python train.py --num_hidden_layers=18 --norm_place="pre" --attn_scale=0.0884 --parallel_block=false --init_std_o=0.0 --weight_decay=0.042 --lr_head=0.00915 --train_tokens=251300000
Each number is 128 + 32 x the weight over the matrix's rms, rounded and kept within 0 to 255. Layers, rows and columns count from 0. Numbers have three digits each.

# layer 6 MLP up, 512x256, rms 0.194, rows 43-256, columns 192-255
101157113077157135170126139121153148073095160112165168156128109143161155129157116152138183174099086118153110120142137117124125066106096055141132118070188173104078183166150156156108117040132099
147101128125085134125119164117130134126095147136092129146142146099133159128150169166156099159154198117126147097141177126151127166088119108151165147136119191183150160057138121133137083131145183
142154146154134119160169109114087175156084157149152153161165147124115159095133120176104080172152138106167160173148115109106129152087132118107177144065093100080136136079080170086181098132129118
090172171050031146194070100113156164131123103164219094150103144087126116097155111070080189093149149125173132149100154124120185109090140133113183129142143151216172208160144069130136115170105138
117145161160118073097071170128152144115150145149182100159130119104132170071176117128090102109113131196157186081115156083111123110122121103144151109153165107139118168161097189179064196089106121
127126146124107126102160133101108146132132136092145156115110171123134136059157103146147089071130158144138121140120142137097088143102158106186111007157132183123198137175114154128148128163129183
196116098144090106113129071141142063138119159131123125151192139101142152115165141161208135096115174116106069148148088168131119103054125154149186146125125140133115043159115191179146168169158102
193124135122174166154087127127142119166152185175137120086130150078169137155097165154133152159110125158148073125079136120095136106141123116092127130090108161081144089182108094133096177150160149
183101146131090049149140123122138161142166067112089085163108181071142145065112068131147160154078041091188163124179145117121127139153155158159149122155113121083085144138149119126119129118104055
132168177146133070154116161055145129065122174116161158129087119149160089064062120117116094115131107084117164091122091140149139164144085177125141090192104092092180098143021149162215184205139114
066100129121099091142081066159118152166129170085132120163159092101137115152081118162065077139068139151163190055127093100142125184158133093123194133152107108109100150078129071112156086136089108
137139130151125118140149143128091144124106129072084165174119092122110122132100075062119094094169066151168085170141160137166104171133133136061129121075137139129133116095087148142074189183113121
169146109102133113168136138174164170103136144098102091209178168112108149085140138193203144178135091110120110088148167178134117127145110107091157084177119140140131120123114164154099121149116199
102118129082153067150125110107129125110195098100091074097130075117136132142174174102119135131087106074124151146147167093154147143158129078125134116101123151115068127161128146151139163111146101
160112116177135169081077108148141124202127115159221095110153087102122130103152147168117184123159157116118178086164138126143132117130136096140109091139149123098163106101195118081120180194103168
107115159132150159140132131122117084152130092212126140175145152090132102084069104169179108137147115131091088169086124206139110073179167095143194092191153108133103167128113190150139150169136128
198120099131111114157114138123098128160175092073112105040184084157122144097129094060187123128109137089116107147021134132124089154064159118165043160144145102158184187093178140117142125077126114
093056246151112132132106138126113150082063105150115122125163141153098101139114162122165142121113135112173115107173160089130159121174090111181148185148146174123178092143127106166080133114077149
209174121121084203113110125129138154094137116128148127080134050133150097106136101115155082131173103060167095132129067123127123133145131081122106155095116103191107149118153106143149104139126131
083127132124091102132158141099085138125132088172116177112102121110097104100130109107146138134102097069066158147118095156064168165144125114167184105187138149088105125160120180128146089123161133
147109131108060149121136164134119140121161099128121174129137101147138131126137110188099054131045140109134087115120153135137139103151177089129122162098110177148124175119130150146103075160123145
097114123146119085157111059171094149066102132123111140082171094127182151095076156121091098182157183157158131163152140167102142104084107132104129099106152085092141108160094149126122105093161157
122158093145138069123103137096139118089174140135066096166112154095143069083065141188141189115165115162158116146050130070082118117084185118134154134110133110075176079092143135089162183127106124
132138146102126136133216164089111177137123163129146149114141123125103111117109187103201146128140125154163088156126077146143086155101092164067116121106116117154146065106195077139145113112157101
066126158118143123172083126156104115107156087157115117115122128075050143144112137135177137146067102153178120148134131102057107131144121061123124133128142120131164094123118105115119138134103146
125136088138134116194126136135166153094081112117154084187146102065138131125080169157155174131147132106139100121157133198091107097132067163083113140155185118117110081120132129120088112131116126
047053122105135119131150096116099103086119151135151127093174131137091175086181123142153185078161145189144109103140157153055160118155116125156109135141133167159125156132131093134126079093159098
134157106095158110120111076145134147147114132138160123130132141035159180143148150169146090176158171164142121079094141123196151108110129105149136108143131107159160103114096119139118081147157164
157103159096172089154155094124147123104141101121148167140132120091170123075114105123212030100144101117143153153120056189085138091194111136151162171088092087146128125092081165153139129148112122
150186116164095124148091130154170153169126104138125111106115105154122121123185073114091141182143162168136176110105136129155062017123115123139197127184151121138118109134135148148149127118163167
119148160122157114083144196128050100128128143096087090103104161134088089129116184216163190135150069137100154111114157152112185168164151157124125090155140117133117184139129177100123132159095149
079156112109124164162146124126120107153099147138163036173116167079138083119091094157126137180169152106164126130121092064094078171154107136118086083160146174176237109125132167168121127053081115
113092131083142146157118144131098125144124103109101132114160158127153110138193124151107111154186136113141115084070077175141122126138137110081096136171115132106129118134079116148114116096177114
216109103189095098104117144160127148142136116174137094089145132154096178115075130111118147139142095101159167142079205152104115112163152130106160108115125146094150144069161150131094122127200135
156220131170133125068111152146128111132187137111107164128098106127127113098138160112103090102127125144170109107130091098167151140116108126167172132129176123102204149128140094102137177156129131
126164102124105131071128170132110122159133098099123117112186101125167077138109192150125149149098129118123148079080130120102165114145056163114084153115177164108138160083108149115106079163080172
140155101142128134075166150127102135135138152193108183115147101080153110122114140112213164130117181139122098111096144139115170119087097101115151160156120137139122138156170167097138101128141106
112070133173083144102146186165165155141147149154162145118103125156074142173138126134153133155122163107130132166140125116103137097105191102172110127157120167164146156123120169123130159117105169
130099091101163074120177113118103152143113172069109165134131141134135147146123131149143126073161144092085148102198122093106164097090070094174184111136116102152178122117131137147174127116127153
125119088128105129109084104104147098123122112061135126129103097104184128121163178136115092175148095166141151214126100136160113171121123157123165109138126136139111137118103083098135123134141169
172078148101094146160172152138097140132196070077114144099129140062133151134124168163125163126113112076136135139144117090141173111151129158136114133122151095104098119165128123117134098146118123
138108131119144178174094139119136122127115125141135111142113190097127072103101108111126130123137157149060183119224137138144162134116136126142110228140137091111151120099105146133151122155107071
168140107184111149111168071147102134124126132134162099113089099172100120155124142127126119148139115117110212140116115110146143187056088129163185084111158093144100167086184081128126158147117105
082162090096126174153141128145091072136084090134108125166184152106122127131114143159153136168178156031120166150078137135178133176106167115134088122086139125158114121095202131171128128097105125
100145124124062126114182087110122147123068074125149111128126164170149104126159144113089082114071191155122096113126093094085167129097132111136130097123116168205144150115098137170164115101126165
166151156056153139144114117114088143137121054083088166065134102119127153092202149148086144173120094119094102136175117139144137135111174131071086157156108119128158164121118111114100041130084147
149128104164136089102116152096137144072124161130098177121105086148107144151102132127123149069166060163163121094157124118164121100109097160182133180151122122112165220127099083140112103088175108
039084135162088118194098121105130187155110150095130126109122145041104097158082116117148134180188122106105090132095144144124118124111148110132098145123135086118085139096108054088119175151121144
100154108110126090089070091138123082156076124135107131113160101099129133146130143160121140124185118115139172077102117191156090116115100131130145139118122089073151130140098099143131069117107113
134111141099039163147099112066117152155078128117092096152154161105070123118159099119188118115160129117121148132110163178094122150177119124130120173046108151184127152174153166152096155108135070
136193167115166158119113081133156135108108149159128164135107160183121148186100148150047122076114168098177109140062167238134142183151216107126153116182150078096144212109157140087150128134126157
199126155138121092130136071146167045168160057150100090149109116124112146175172097124114172116103084145129168118138053120148152089112124117185103130126130075119146099110100121144129113131146129
085135112087092099146155088156152145157171174110129155090115139148089121105117200137146169111140114119138141091149111116137139162133096150147126156196119087147090107079072146143153121130106142
161119114204166239146077134127103163157130123171170163142105109139135144108131090153151157146088120127118163166152180195113132181145128082099170171100119179088100126107062180105081171079157150
104150109117094117153107135097099109091115222072107132120120141162079110166120154138071146143104165212124106120067137100158092197116096084181130148113190119127105136094108125179069100136202191
159147137032130148161125210107101146175127087072122138132114087096119123118080127097166153085187097103113108155124110140115140097130129103137142088108132137113168146186131081137162197138068122
117137185128084143133134144084118168104160172127146113140092121122120128127111175132103132125158097136163135160175095145076129067115154190099127110119102125021091143145133144121101072151126127
156114195133112120103138119208066166162085128122140152099144182153076110168140128150128156111132095160161226144119145098152203157136118143148120099142147097149120176122117129060108109132115073
141145147143100141115208148103126098127119122162133117114115144107143134192087142140109132130178139145142102161130100114078189053144163069141184088151154147112126153144183156142185154148156111
079087176101129130109146137163134108119089148092057155115112188163171090192141096090126110075031126133121145110112112169065176210167116132111182113146138178070149093106139064162132108106060089
157112126161090131102112149118138099092122163136143138132101108160153123142169117120097153064121093098129105148164119146121155119147136177154110180111117150145112133091163109121119136048128172
161105111093180051136133102115110148096114080090066158116150114114134119112099123134171150115128120130172132144174126128144169118182108164144109129081166110141135102147138155140134118147146155
139127086144103088177086190105130103085107077147157135132118147134139169161115132090147132181103124111110134174096100132113102129039136198129108160180161091136146155138145160081136154153083143
146150141084141172112122092166165074127100110179077155137087147086117106111156147174076105144173150126122100120155115101093150147144120132140168197139163144100085113148122113188158108140151157
101157121141071086123138164132127105085110153160144149114167100119114140125121137160144072102087125156154164137164158157085126060148135102087154119084167114137138125145099113080130161107080117
080166169117159069150148111131090174118128152092120144086139093071116131111110105114161180148117101116184127159070125147103190123158129108170080119153174166131104156123154109090108155038162163
112159187145117064100158140185155135107100136110121124083151123109177149167121161133077097115166157091138102160142027129098111129134127123106120117211117130122147148183209094064137181131084122
130143109112098104161073140147102137072169130133138186119091122113120139160223161135145145118089168127164173121123149144142103116120163121049231167059122184152120158241168131131166105079184134
153058144114096176152146183087115101141205108117145056141174147134116086117150141182098101166123151148171099132199110110120158235131141173112157181073179127117154100168068102130156139179136091
182137207122157129100140107109178140099108141081098109161158122151105182155136149158119112154152107083072145128120103090165114168083116148170130123047138092193106114130113097142141149110116176
100125115127092129139153134141170062066092129125108129148124153126101139142130142190121149083106116138139160131126083119137152165123083120108106119140169130096146168179172127155153138137113142
129065137134150099184122118164085059127125155158112116180154186110072089101146120122130142094163155219175112154138139102118094118079111172163129160173125130162171151129100060118126108143093196
121078171134135165075123118107121109110204194101118118159134113078114135112151109093121146112124126043140185142093096212126101127157150116041135067169110097179152118145093084120134112126141102
110143125113104101136120110107094171079178156079172156139141144104178109126097169082118113130112060056153112064127105182105185132089116136165135105110148086085135177089204134116179110136117165
145091152115193176175127127116142161068157138126077111099148161142121125097094077071175095111154139125110109137121135152103131127192200107119135154101144148125133169091069125079088162134118117
156082118137138108107065163141136218094063117084097150099151130092126135197097122156118127119123106104163097114130148139109126125152080088189112141111091154187183105096156119182112128104057114
146047116134185084172120107127142136146150142116155127097103169098112157111146077074081124176125145125139131188146097077162162099141151136176160109163143093157068116107092072123121106097185104
114149128100147126158091090122037202132127196106152144113126107161122102078157125081096164137131130130117060142137133160105201186149116165090140091205138094124049127132070114103147148086133234
162132132143138144129135147128102164107182093163103182143066078114182141150091154129125125170105147089130171134132137150174129145137147125109064126129187084141177133085158140192113122136122152
161122089149179165089143121093116106123102100131142107160098147127130098110145098151131142157135140148088114134106148136167178118120106150108176128119135123052118063097141123115187120155120139
112140144107116080117119159147161123116101142080073061095114090140117144126176095114126168052158113073178121090178173161167177124142096114086055149090107148117165175101111181134143117132123153
103130101097072138115133150100108146119144114173109108194143135132152170118129150136110151172129116120120141117142194097165063091118145119072168120114118123080134138167065117096143126145146091
120152128108140125110161069121152138122157068131128083120127161128137135141121144104140118146129167091132156129085108139131111114128130115139130115155114150146064103121119121103174103157136131
133162126174085106113168097100185149113126138111090140148137181150087138099096178082120116127081198116107079141143141072179101164095102109157102153117122085138100123128138130122155143148063122
155155157127127120109069165147167095121104148187173103080119130109156124189096075167104061144117118110124073179086113140136156121128081170116151089173115123106117062130085113124113127127136123
108079140115090182161128106157150173115146083083134099136120191130132160146164154153113142107096034076091171145124129153203083159111124123089117166080146169096118081096175128147157087123103138
106078098148195140051068129138187129075128135112136102142182113159151152175148120185114108104135132154150092080110142069175102212122162142086138040134065130147141095104141151120098101190185070
175117147102131160119175138140145131158128136136146129156187093102152150154090142100148132156069148151087074197098131137141118132112160154139119091124070110148113135119137199109085134103127131
148135132181171077100134102096115110131147100137124191111107143100083162142154123038151212041144147143160067182084132216122120146155128117091094071167096112135100111149081138121137157106109089
180125093167083117195109121055106089150135142075171143112114127103142139160138103091136104112191091104166137160099154132141106114120134088132137171176066163166103097103106133183109127103099089
176096134131151116145141121126126088169129135123089148112156141133118150136133106128147188171157137192165187117102117147113154160135087145137096108092156172113145184142123050073149069057180180
126185126144138100109128090115124095145124150131171116157124156160130162110198106087145126130143129154205062120151142146174100121162085068107156150152067189138185107137147112082130108168141098
126115146177135067185088122153160109168064148170097141106107186102149107113162108152147103138134197125111148113107088089144096156146155126155100105099126155085126114157126123106069119136097116
151135099118114127148132093077098138190162100136146229180187099119108112190149149059117097067163122111161096132137114073184147159112142110117162132145127101143127118145039068151180131093087117
136118076081093095104193099132076166121173121129112116139126142124128118165148131144186103099153121152126091121186111121098121157134123115065147124144153181160100147121159132088102127184154145
184069162105131115149148160088169222106100168144123169118157081152102088132141076077148163158118115098110082053151143145194164158144117062135078087142132106123102171120075189086140114108164094
083039164093108089068108121091136148134136116170077145107095114114089156156136176085135153161099072139098083130158056135148136115141162152201159136123152086182151114105122196107141130131142132
131132137145173118145127126109076157121120136134161139156131108120127175099126173079213160143137152132215121152114088161157082073181106142091123143150207132148139160107074143136133167132179155
120136170126163140203130112096192146148111094168112116135166128090084178133108177162132133114120149118162128167155133084085124104125125064125127149163143134098173130138129115155167150157158099
100121179136182080114147135101115119163125171114117137154089100191102151105158171072107066101140148101162092110126090195122162098221119148185092141096103172153255191161090070148119117121107149
130130160140150116155138144144140082089094096150147068103131083128098169133190119171118168162107145185096068111129076053126152161158088103154054135152152135168114102125192142137095101036112112
177108097140096108077148132154153092164134201160146174140160106207180147156049129115161138117110057149107146093120178129075125107132103147134111123154124168174176108093182153145165091122058109
118081161174143139099108127210159150149112121113116085177130100085075126187104087143120109100150120124131101135113165157172122120150159123110156131065090084116150097041129128118086190180116150
090099083088127194118136148170148109089086089133151109140178184125232110177121101217112115149138176056126177116083124119109112052132076184103119105111191102125084111182131143107108092123153174
089120137104134151154114141148131119113105096128141083065177117143155116168173151136128162178120162097141116121087091074119130098101111167097097144097135149116178123127064158153196037123176202
170166175143148096156131101087114150109110145114122172144153149124162172140113099104097174103070149114115148092127126108125157136125151129162091134182169137191137096060094117094135173098155190
063102129159100161123072133218124089093120089079144092122144127168089105137194090142066128102129178105124157126088171120141183192139104179144119177137018123128129163143140080132118150115125140
128154196152106083178112097106107133113155137146125168160164164045137137143112204149140170162122113100165095064126174147063128104108184090149097126126140146111139113116135111106154091136082121
177148180129184142115112125109099177124172119142104088104121077117049145139051121131084167157161147128153158154122088150156106185106177127178097087146184122105122103096088191105121107078149140
144107099147138132121133174129086171165120119110130076142216110171134118109191162160113132128136107090078141104129117148129115126131155099169119127071143133092111158196084139099139156124155127
112143135122153110106143135165120176158092159121183189126181134098122149128123175142146126135138158139139100063113163129130102181136140125051086131125189155067187098114184083176123177083124143
113113153147084091200115072111103156157100130148147092100147134197102152124060181125136177067130123142116127143117111138109142126127138199042043125102175070098183194141117106164112163057098141
191134099144203136130157110028093133166135131144170128088048068138193154166167157107087163119085116143081170151080141156171113147155115081154115122073172130156112115154166111125123140182128156
121112184175100130152112114078158136123077182116169106139131130041120166139111106110064105119169182135117120091126179149122183144117097096170069072102099107095170099136048186069105139063161110
165095078144084104108140096145159163173155179090136149082181135139099161181095161121108116102188157145105134144204102131110131135159117110146077124140095173082103094143111157150174113133113130
066156092113146086132153154102179119114040116164110105087085082106121125089242058124121166115115192178151123114155124155130165105078107134095117126168108107123169156069084153072166091110165105
157124108104086131135147191138150114109131154117124117105174114090117134187167096177103127120146146104158118116134145137117133135091074117107101131143127111159123195096169179130129119140194065
104154117152127162133035110102093115125099127169192162151132087148132183166149092085197170121085165085108120125126128086162105144142145142102118148135118138090105127101192116094078098123179146
146118093133127121141150116182174176071130129088136060179045113177079136104184150125134125123101129132083101165097105114157142151104113174086111139114140065140128096102084158121111084076135131
191091113142116173146184147082160178159116123094120105096158138154085112094103078188130118133125169149101124111121160101043121109117122083146098094100124158164093132147151158131156156104083156
114111144113127080108087110142162150119119095067119110122175152128137159183125099170142116097158073160118126107100127142170113100157101189186100133078112147163076079094119109144132139145062068
158125127101131132090166099141130092124134105127123167194139120139059147138101134143079156145164097118089130139095114130116110151096100134121116131157129090149148139154074150124145113124151123
167160142169153126112140116156136103109101129159105094124152135126102134125170128086137151137153111150155131109113070114187095091117139162148063127145119109068152156138149129127112152149163106
181092111151132094148129195137189135155138079119064172120074104105120119205118100134096188137103150118168103169167124072139178139093209103106079128138096184141070197162143101124144148121160085
116127094171106052113169165114114102106081084132107156143051139161074091133153082157119127113143181117129085094171147085153101058125144109195131155051116109167112139146160083152110136135112102
104167128121112159112083113085088170088107113060112153157132086104172139209146102148098100122073140081135137165150134146034180106105114121043108152055171110085147070178102116117121121114185097
122062148154141137114163133107152092130084114088117113092083108126093165169150058148143164156126115110156187150105092118149107182139102087107163121148075107090137160106107178107105110117157104
115116110077116097090176177141129079066120172143065185088102125120130153104148093179117112128157067117082129102151104084169106152138087092163122140140126117124078101114085121125165101070189114
153159094103114125108115116086136124144084150150131078064138117091131129089097078164129142109161176172156133158178210032081120134102108126127201062136164115106086185129156098153147152160142142
118079102145109138117129159155140165100120116163119155082127151132159162160146184117131117117136139097151133135154119139126149143125141116177055141130184103110168132110125155103154128081140194
117180112126144124105069125097132169116127099077141147137132123093145168077136154219113153170083147109102118100144124080178095114136114107135085127107137143120137085069089056108111094095142198
138109112167117137088105143110129105098124133111126165086085100116147098096153085052069143086114116170098161159127103125115091142161115145157142187151138151142198123124069114143064198099177124
153175168125095150179109115154107097136185129132100146089204149150119172159056117129177111126092083078173131157148055045131116136028146145132156118122189165137101120086081109131143149137120115
176117143106135066180104092130104126137137104173086156187075178119092158111139158132111059136111128103101128084117131088161112071074123195150117182145052151132151083129149141172109200180126139
058135096168164123154132154124081100139137105129105138163165125107146094162157137162084194148103109179110163100098110121145086179205091103098111120170127101160182154125161087186168114123135142
129017080115140111161109019084168133083062149155099101112176178158154121082171155174173092124147132095140193116080114118069152063122119216154092140147086127192186112078147114165118104148045127
113106186131145148131135106071129138134118042118151129118143065161140103103114105140128088135117150161176134191152112114139119134163110159138076144151128075101153187121163107156127110178071089
039175129125100130136074123137154117130078131096173113100152067137179143092132132103090120096100188089179142141099214110132226121118130148141112126165169093185152113101118104090123193147116098
121160158133107121121180151092106129146074165141086103169061187193130126091100108155102180150139223098111108147081176142116084187097150135137114103104118127162117127208123106124095109114152140
130126086122133086142090094109149141101192159202146060096140162156117137191067100087112127140147132166140165140138115091182089086134143116093177123133177143115067109203093117161105105169071142
122119130126120097173115125136131177188101132144136191183071106185061120089113106153119104105088103146108088168173044125162154097148195069095187135125162163094109088166147140141130074134092158
184095163076079162162105121139116090177125120051152116169083146153131075182113110074155086136186100121134090115105113116155155128125112163131134163164110110148189116139163134180128179101122136
139065145141132127114090119110107072119141104157114120151140151143122143143128108138108173094052083126142126174148186107128105125148157149144163179141184114112168129084119070120125121130161071
160052092111220152123170114133125137109100143141105109133081115103154203194119114129083121110106130121151149117152166137156124164087155160090140118118148115099208094112165117132122080076089108
081121114133115174075173171109177090168111102090142175136085150075121134091085136153117114118115108129136092132121190125115145202125143149129164147120148105111098122104116123152168087144132106
090134180151128124129089142032100172188103111117155134125127090106145114127088111106061122142169164091129097088172112158162122118134141131157107142145143108158099116125124152120149086176138132
147137089205148069015060125156119121165094128135150139133120175202164155104122113121138125109096094130088146133140158083086152143135158150144109165154172125163133145108100042081167133149109172
112154112104086126120170128094168161162221041106140202092127153103124126101068104162174136134143189171178136137154134137127117164180113134126127103100126124111113114136122112125150173106095153
114128142085156147120156097152103178120087168109122158154131217135087119155115153137113160149111164173187118123147102117144131129163110074082122109145126170194156169038121115147104131178170145
138191167102158169117182135148087083134171183135104117085098084130126104089129138122126132119078148161141091113125128107094141196142125117130176138145098128099128128123109117149199135146078097
101149182155090099089082093095142104111130145130072118121163125147121096178130118140158067113094129094158106101125112114149103143109191117124116149122114148066104131077072133143084120109152082
115106175070120133080171117154144122129123105160074166153089202108127134114139117143132086147081109118086159133149165106157119103184125193076057067121107142086143169116180127161145179067105070
071177076199082126157142142087086116053140159125140115171152124147199180146129124118123211122148100105114118143139172147100093097087129125122160153138121122117116109169139046143222080068136140
110153122116153148151157134144146128156159122187129158147117123152135051116085121103171102132174142086131127118133113168090111119130192128126139105137176141140138185137136123138142104117177077
197138105107143136124059093086153112125160138168094153194136065131141138167140126162135174113119056125099083109104133163107116119172090121136132149112093127103165208132129152072106181121146105
068153144142193141150154123117156094142192111106147078209173123160134162145162159150128111120156129154134130141126150050120104117113144141152146059156174125153054134075192115123071097079111134
061120160165132174138102122146165105134056138136081166145123182112163173086088050148106108131089078122104190165124135117158112125180092150128130112131148119097127164130111141159128129186104077
100055147185129123093131092127221139129110117076080138154143052138147167114113167168153147094086161164130128121161097142119108121146178147116106133156151109139110160149118173124115076151104158
110097077070174163159156132103140097143108134162180146171118159096102089085107122155089111106092133131103106131099145066149099153149149140093127093171212143156127108093133070177162136127115192
169175097077195076139079194165149166102094162131104107093097145092105124123085145155097152088128105050166094155152098079148138071113104121144139163118125189132087130162142061132130105118107134
172121128111136087151111141187110082125190122101099120129175064156174132156141104172086186106084096168103129147169092126119113167184149192140159118059185119064047132152121087118142122121155086
160116123160155160107158120108152174210134166139124175180191115132150154170140125122129136137111117179141125180091102167090107152107080059176117161096153117123140072109117135112131168111133166
057161120159126160138109099133097121135166127088170094122097104114129103175089138162101112171120097122133126171125103143095117100077137134061172091132173127110093143097129181155091069125116136
110121113173119137142123089137132144094150065136141116126149126111091118129128135129135136162136146136096135136096157149101136131123092175145066104148132102114152161187131148139134148126094127
098071131128109126174108104154112152108126133112096147120096100099189109154191099118112145108063111133132113125219165164123125101096131108168151142098129082133122150110134129134142170148138125
107150169087134092136143111117089090114137148171118183156186144140135174099187107127117126099173099107129148142092106169163106096095109151135176085117139087131121099160161101111184095157116112
125094122178112123151103099151145118107091135142111165106141156101188151108147130128140181140129092137184127109124071190140077087164182166101146136131112121163098115147141125192095113097148169
134099173086099120146118144117069108019172136197118123102185172097131163118096098126210122131192142101129137131098118063126146104160183146115152056102136144124111125141084150165111147098151126
117149067124079126108163123117149120085199098140140165177152121137166127151128113083098138127112143184161117102102138116107106131185166193161187191119126150157118109072128066111223100124068156
107114124159113114136118144107099055138127137136118156114107058166123106145135142099114164113105099152144117100195141090117119173059119089120091153106103086074107122127207174159104120098127120
137103107111138167133139128114164118119169154110151109089110176174116129170126087195073115150126145166141139101138152107109109158056126128124118162127098062183176075067130197129159098208129092
155130125122109101134124124096125148024189108145123121133153133112160150154144155099122133132129097089109138130167079144101143092131097192163162172059121123110243130136176169146116114112112127
119137156173093152109041146112129157066061170118128101143126103141106141152166097111100094085122115101137103135120194131125198150127108218092089123133097146142143168062100142177151132112138149
144110120172190079106112092110098178173094163138050153088135114111106117137094175146091142129105113125164140159164166112138136144107153170196082124066143092120166105130114067108087140133149192
102101158071126126134142106169048178099193145126137072107156155147120079119237117086177156147113127100128114119149072133094112074141151049101077152158169119194115126083131120128118160121115155
114095170126153117157114163124121159117151070087106109115153137111108119139073130191167135127149178109128132095113052087159102159068128119107161123127137106152177093117070120118176078142172152
079109141110108079145161152092049086196096130122121141144127142122173174126143127091194086167160137124167159117105111141171078161088128086168099106154100133139098107083129112094119121111123137
127155108159094135103144181109181122148186071143114055168073197140150159104109135099123173050103144140085155118141132142093155127105151135153144098109113157099178101112118090087134191127130127
127091163123164170176127178074188174103167109099136088122134160184172120138104142149161147050140075118131177112149118155148125140083148143080170122088117157094176064076110159215174113159130130
108134112144140120186074150134114179071162131121128101109104121102085128093156104116098076109133115157126138094117133103104155144108149126105143097147117121103089124123099081122148120175109207
175119151108054125101117082168108156139147148135143123127147099134123095175176086092124139102092119148136112106135202151157088155123112144183107150106141138123105144133059177105143142124175158
084105111138170111110133180076159140126114153129113105116101165138101102062139177132176105077139138166094138162174145099163133107092129090106110111084120108116121091151095151183123130165146145
135133114167075166158123131165128135101104095094121170146186130133132125099129105152135186117115157141141151155094074185119150136131094141180176147123135119082141105161125147127124142144138094
162128103115152084108069100168153121154102142137124103170147145118133081093161173152125093129136198074163184179188202143149115193197119133129119140075097117113167144120115141157165118118125123
072140105145150062145197077139149089100137128140121132101112142129102119089110144124131100089161154153136156130110060179046159146132114127138186166146144164056156140114105148125099129122165163
150120160142140156070100166084131133143126169132105168153112117094154102143173117119123156085105164164106131147128086087103168126082171144122159127094100176060128111111176140128134212125106134
119100136086131150115141103146145112140123136156125151126140129122122120229115138140138126123128183105093086154112128099140093117169046135173146146127139120132164199149118098121145145113112188
127122102129129163119163087127138084184113175131138142135133128133175094131156101138104135106134135105055149116120133121154118119159071081109182133110117135102130120142148124119077108126123085
111136110140160170116131146150132139146076093111181160140168122106114029121132158171161148130119132176152102101124088111154122153127129129123117120184092088077097112145126157091182108116151101
097092152173091127110097121122142152110166128120111131117156110099131141097173109092107145159137078107104148102078065122130144126142148144152064077125115075129150193151066130130118158134071114
119147073130140176095156142090094189131085110125154142125161136099128173110184112104102181121126069136093153152137127119103110169131107117139132147135172090135128157092198181145114144138114113
174150182067117151101133080109132148149114110131099147143125084136118123142165119184141099159108059136117118116125110146219165152144166085143142123139178107148073132047140127115156153150152086
110157118173089132132045115136112164149111143131141084093126104120064120066107073121112125089184119199159098132078150135100115093101165118124161148085099112195180180209179136093068080107129121
157139107108097116124133061120142139130110133154152175168157183119169120122089130097097054150121065137089126121152157098135150154118131102102207116179161118107124102085162085140100122102195070
123144138132089125144125093121131187165151088131106092133133104169151140145134193094119149143125121108113113134085171099115173168114097109144128114135111116104115117132131103114138116122175145
110104069210092139178164128068102159122167135085136150119134139148080134103093136131152108163127129098153165129162191162113146106141053138134121094079157117121119177119149148102110185110129141
082156105166112100064063126117168099109139163099115138124101071071107139129127126089143162119112167136134083170151123137092166100103109153103091132147153165141138088115129190114090127133129101
209137174160080105113123085120137149128156107156160218169165140131172101047123080166127091137138112145123131078155133129163169128101110186141129074160148147139132077095095083108065128118077127
127073169141110095148118098139136180079128135128097126090167131082031164170112123121153160196158087113255080156136189166129151171142178097143198131163142092121154165104093089089097157153107109
131187135136143138135118136179147100162119158157189120164110123146106081112122133147168106083143142107071116072150139134163079052088133106103123118087133169137140114114126163137139147143161102
131123117108104166123104118128194142188108174141180134094157132125133157118117098150136112114146159169113161099106103135109161138144145140159138097099045108134139216153146117056173127209136186
078195166143139150117057137127135152126137119096157090091161145151138166108150125077151129132121087149127147133148147147106153169179098127166093209209151156134103090126169095098109124061150144
177113128126082066095099173114105157145152108161111083057147134140208078101101158065074159097114131130124161155120164153106172085137163104115148110113123187112127128134122106118144155111119168
136161126135139143130079188076164136192084135145113114043127117186118106152099142104177145174116071164119104125155192110148116136124089097134136146137122123094138189197150155139142100132162117
106152075116109141124178142126094117116123158125090166174179154127136102044100111133175135163163128130134162157137107118164129135133153124097129156123114143115107141091147149158175107096125133
156130120106173134167144155082132109156068161160146131039109120145133117146103089128083103107129121084124100128179074143118119127089128106155115136143080139115134115132083146139123115126095104
109128105122100141141114114090160097142168132115115113122114151134127162095121169140141126103123147119117124157142146119092118090120198151108102127105119115174064118132101099130094142121113156
089090185165144074148145135127180117115157110170105130145130160088134132127115120106146135140087163092163153126158123127079104131099126095149158134156127120143155124191132109061135073153077154
161132091135113115143157161073135136092136156108135106130125119139118089120094106123134135119154106178109111114140108110173181146145101123068112134124137171116153140116114097095157181116101108
152156140133069077138067169159050152127157179119116073212181120187126140158119139197154137137128127171161095142075142140170191075107156191112081099110050130132149144106060122092125166103133091
152083093191123156102107196128186101142089118133146124163126084094169084169051142133204146163104144141085161116088090160111125093126159179135107130110125188170075112191127165166129138141118157
105127118131129141109113091074128127133167143150171158124093089129150098178213172139190167131165109092180087087066174144076145128114114084090149092086097184082141071162125167167160110159127144
150152143055191117166131177179148111066077175096131113107092107161149125071168132114118080127138076159076090134143088104177146134122121023118152105125072107151108118099085145123169125157166061
124097206144122123117146069117080104120123177135130101108166175120111115185137098107152086107150089106091118100149166092112132159140122105138109152101130121066125119059119132110131130162170139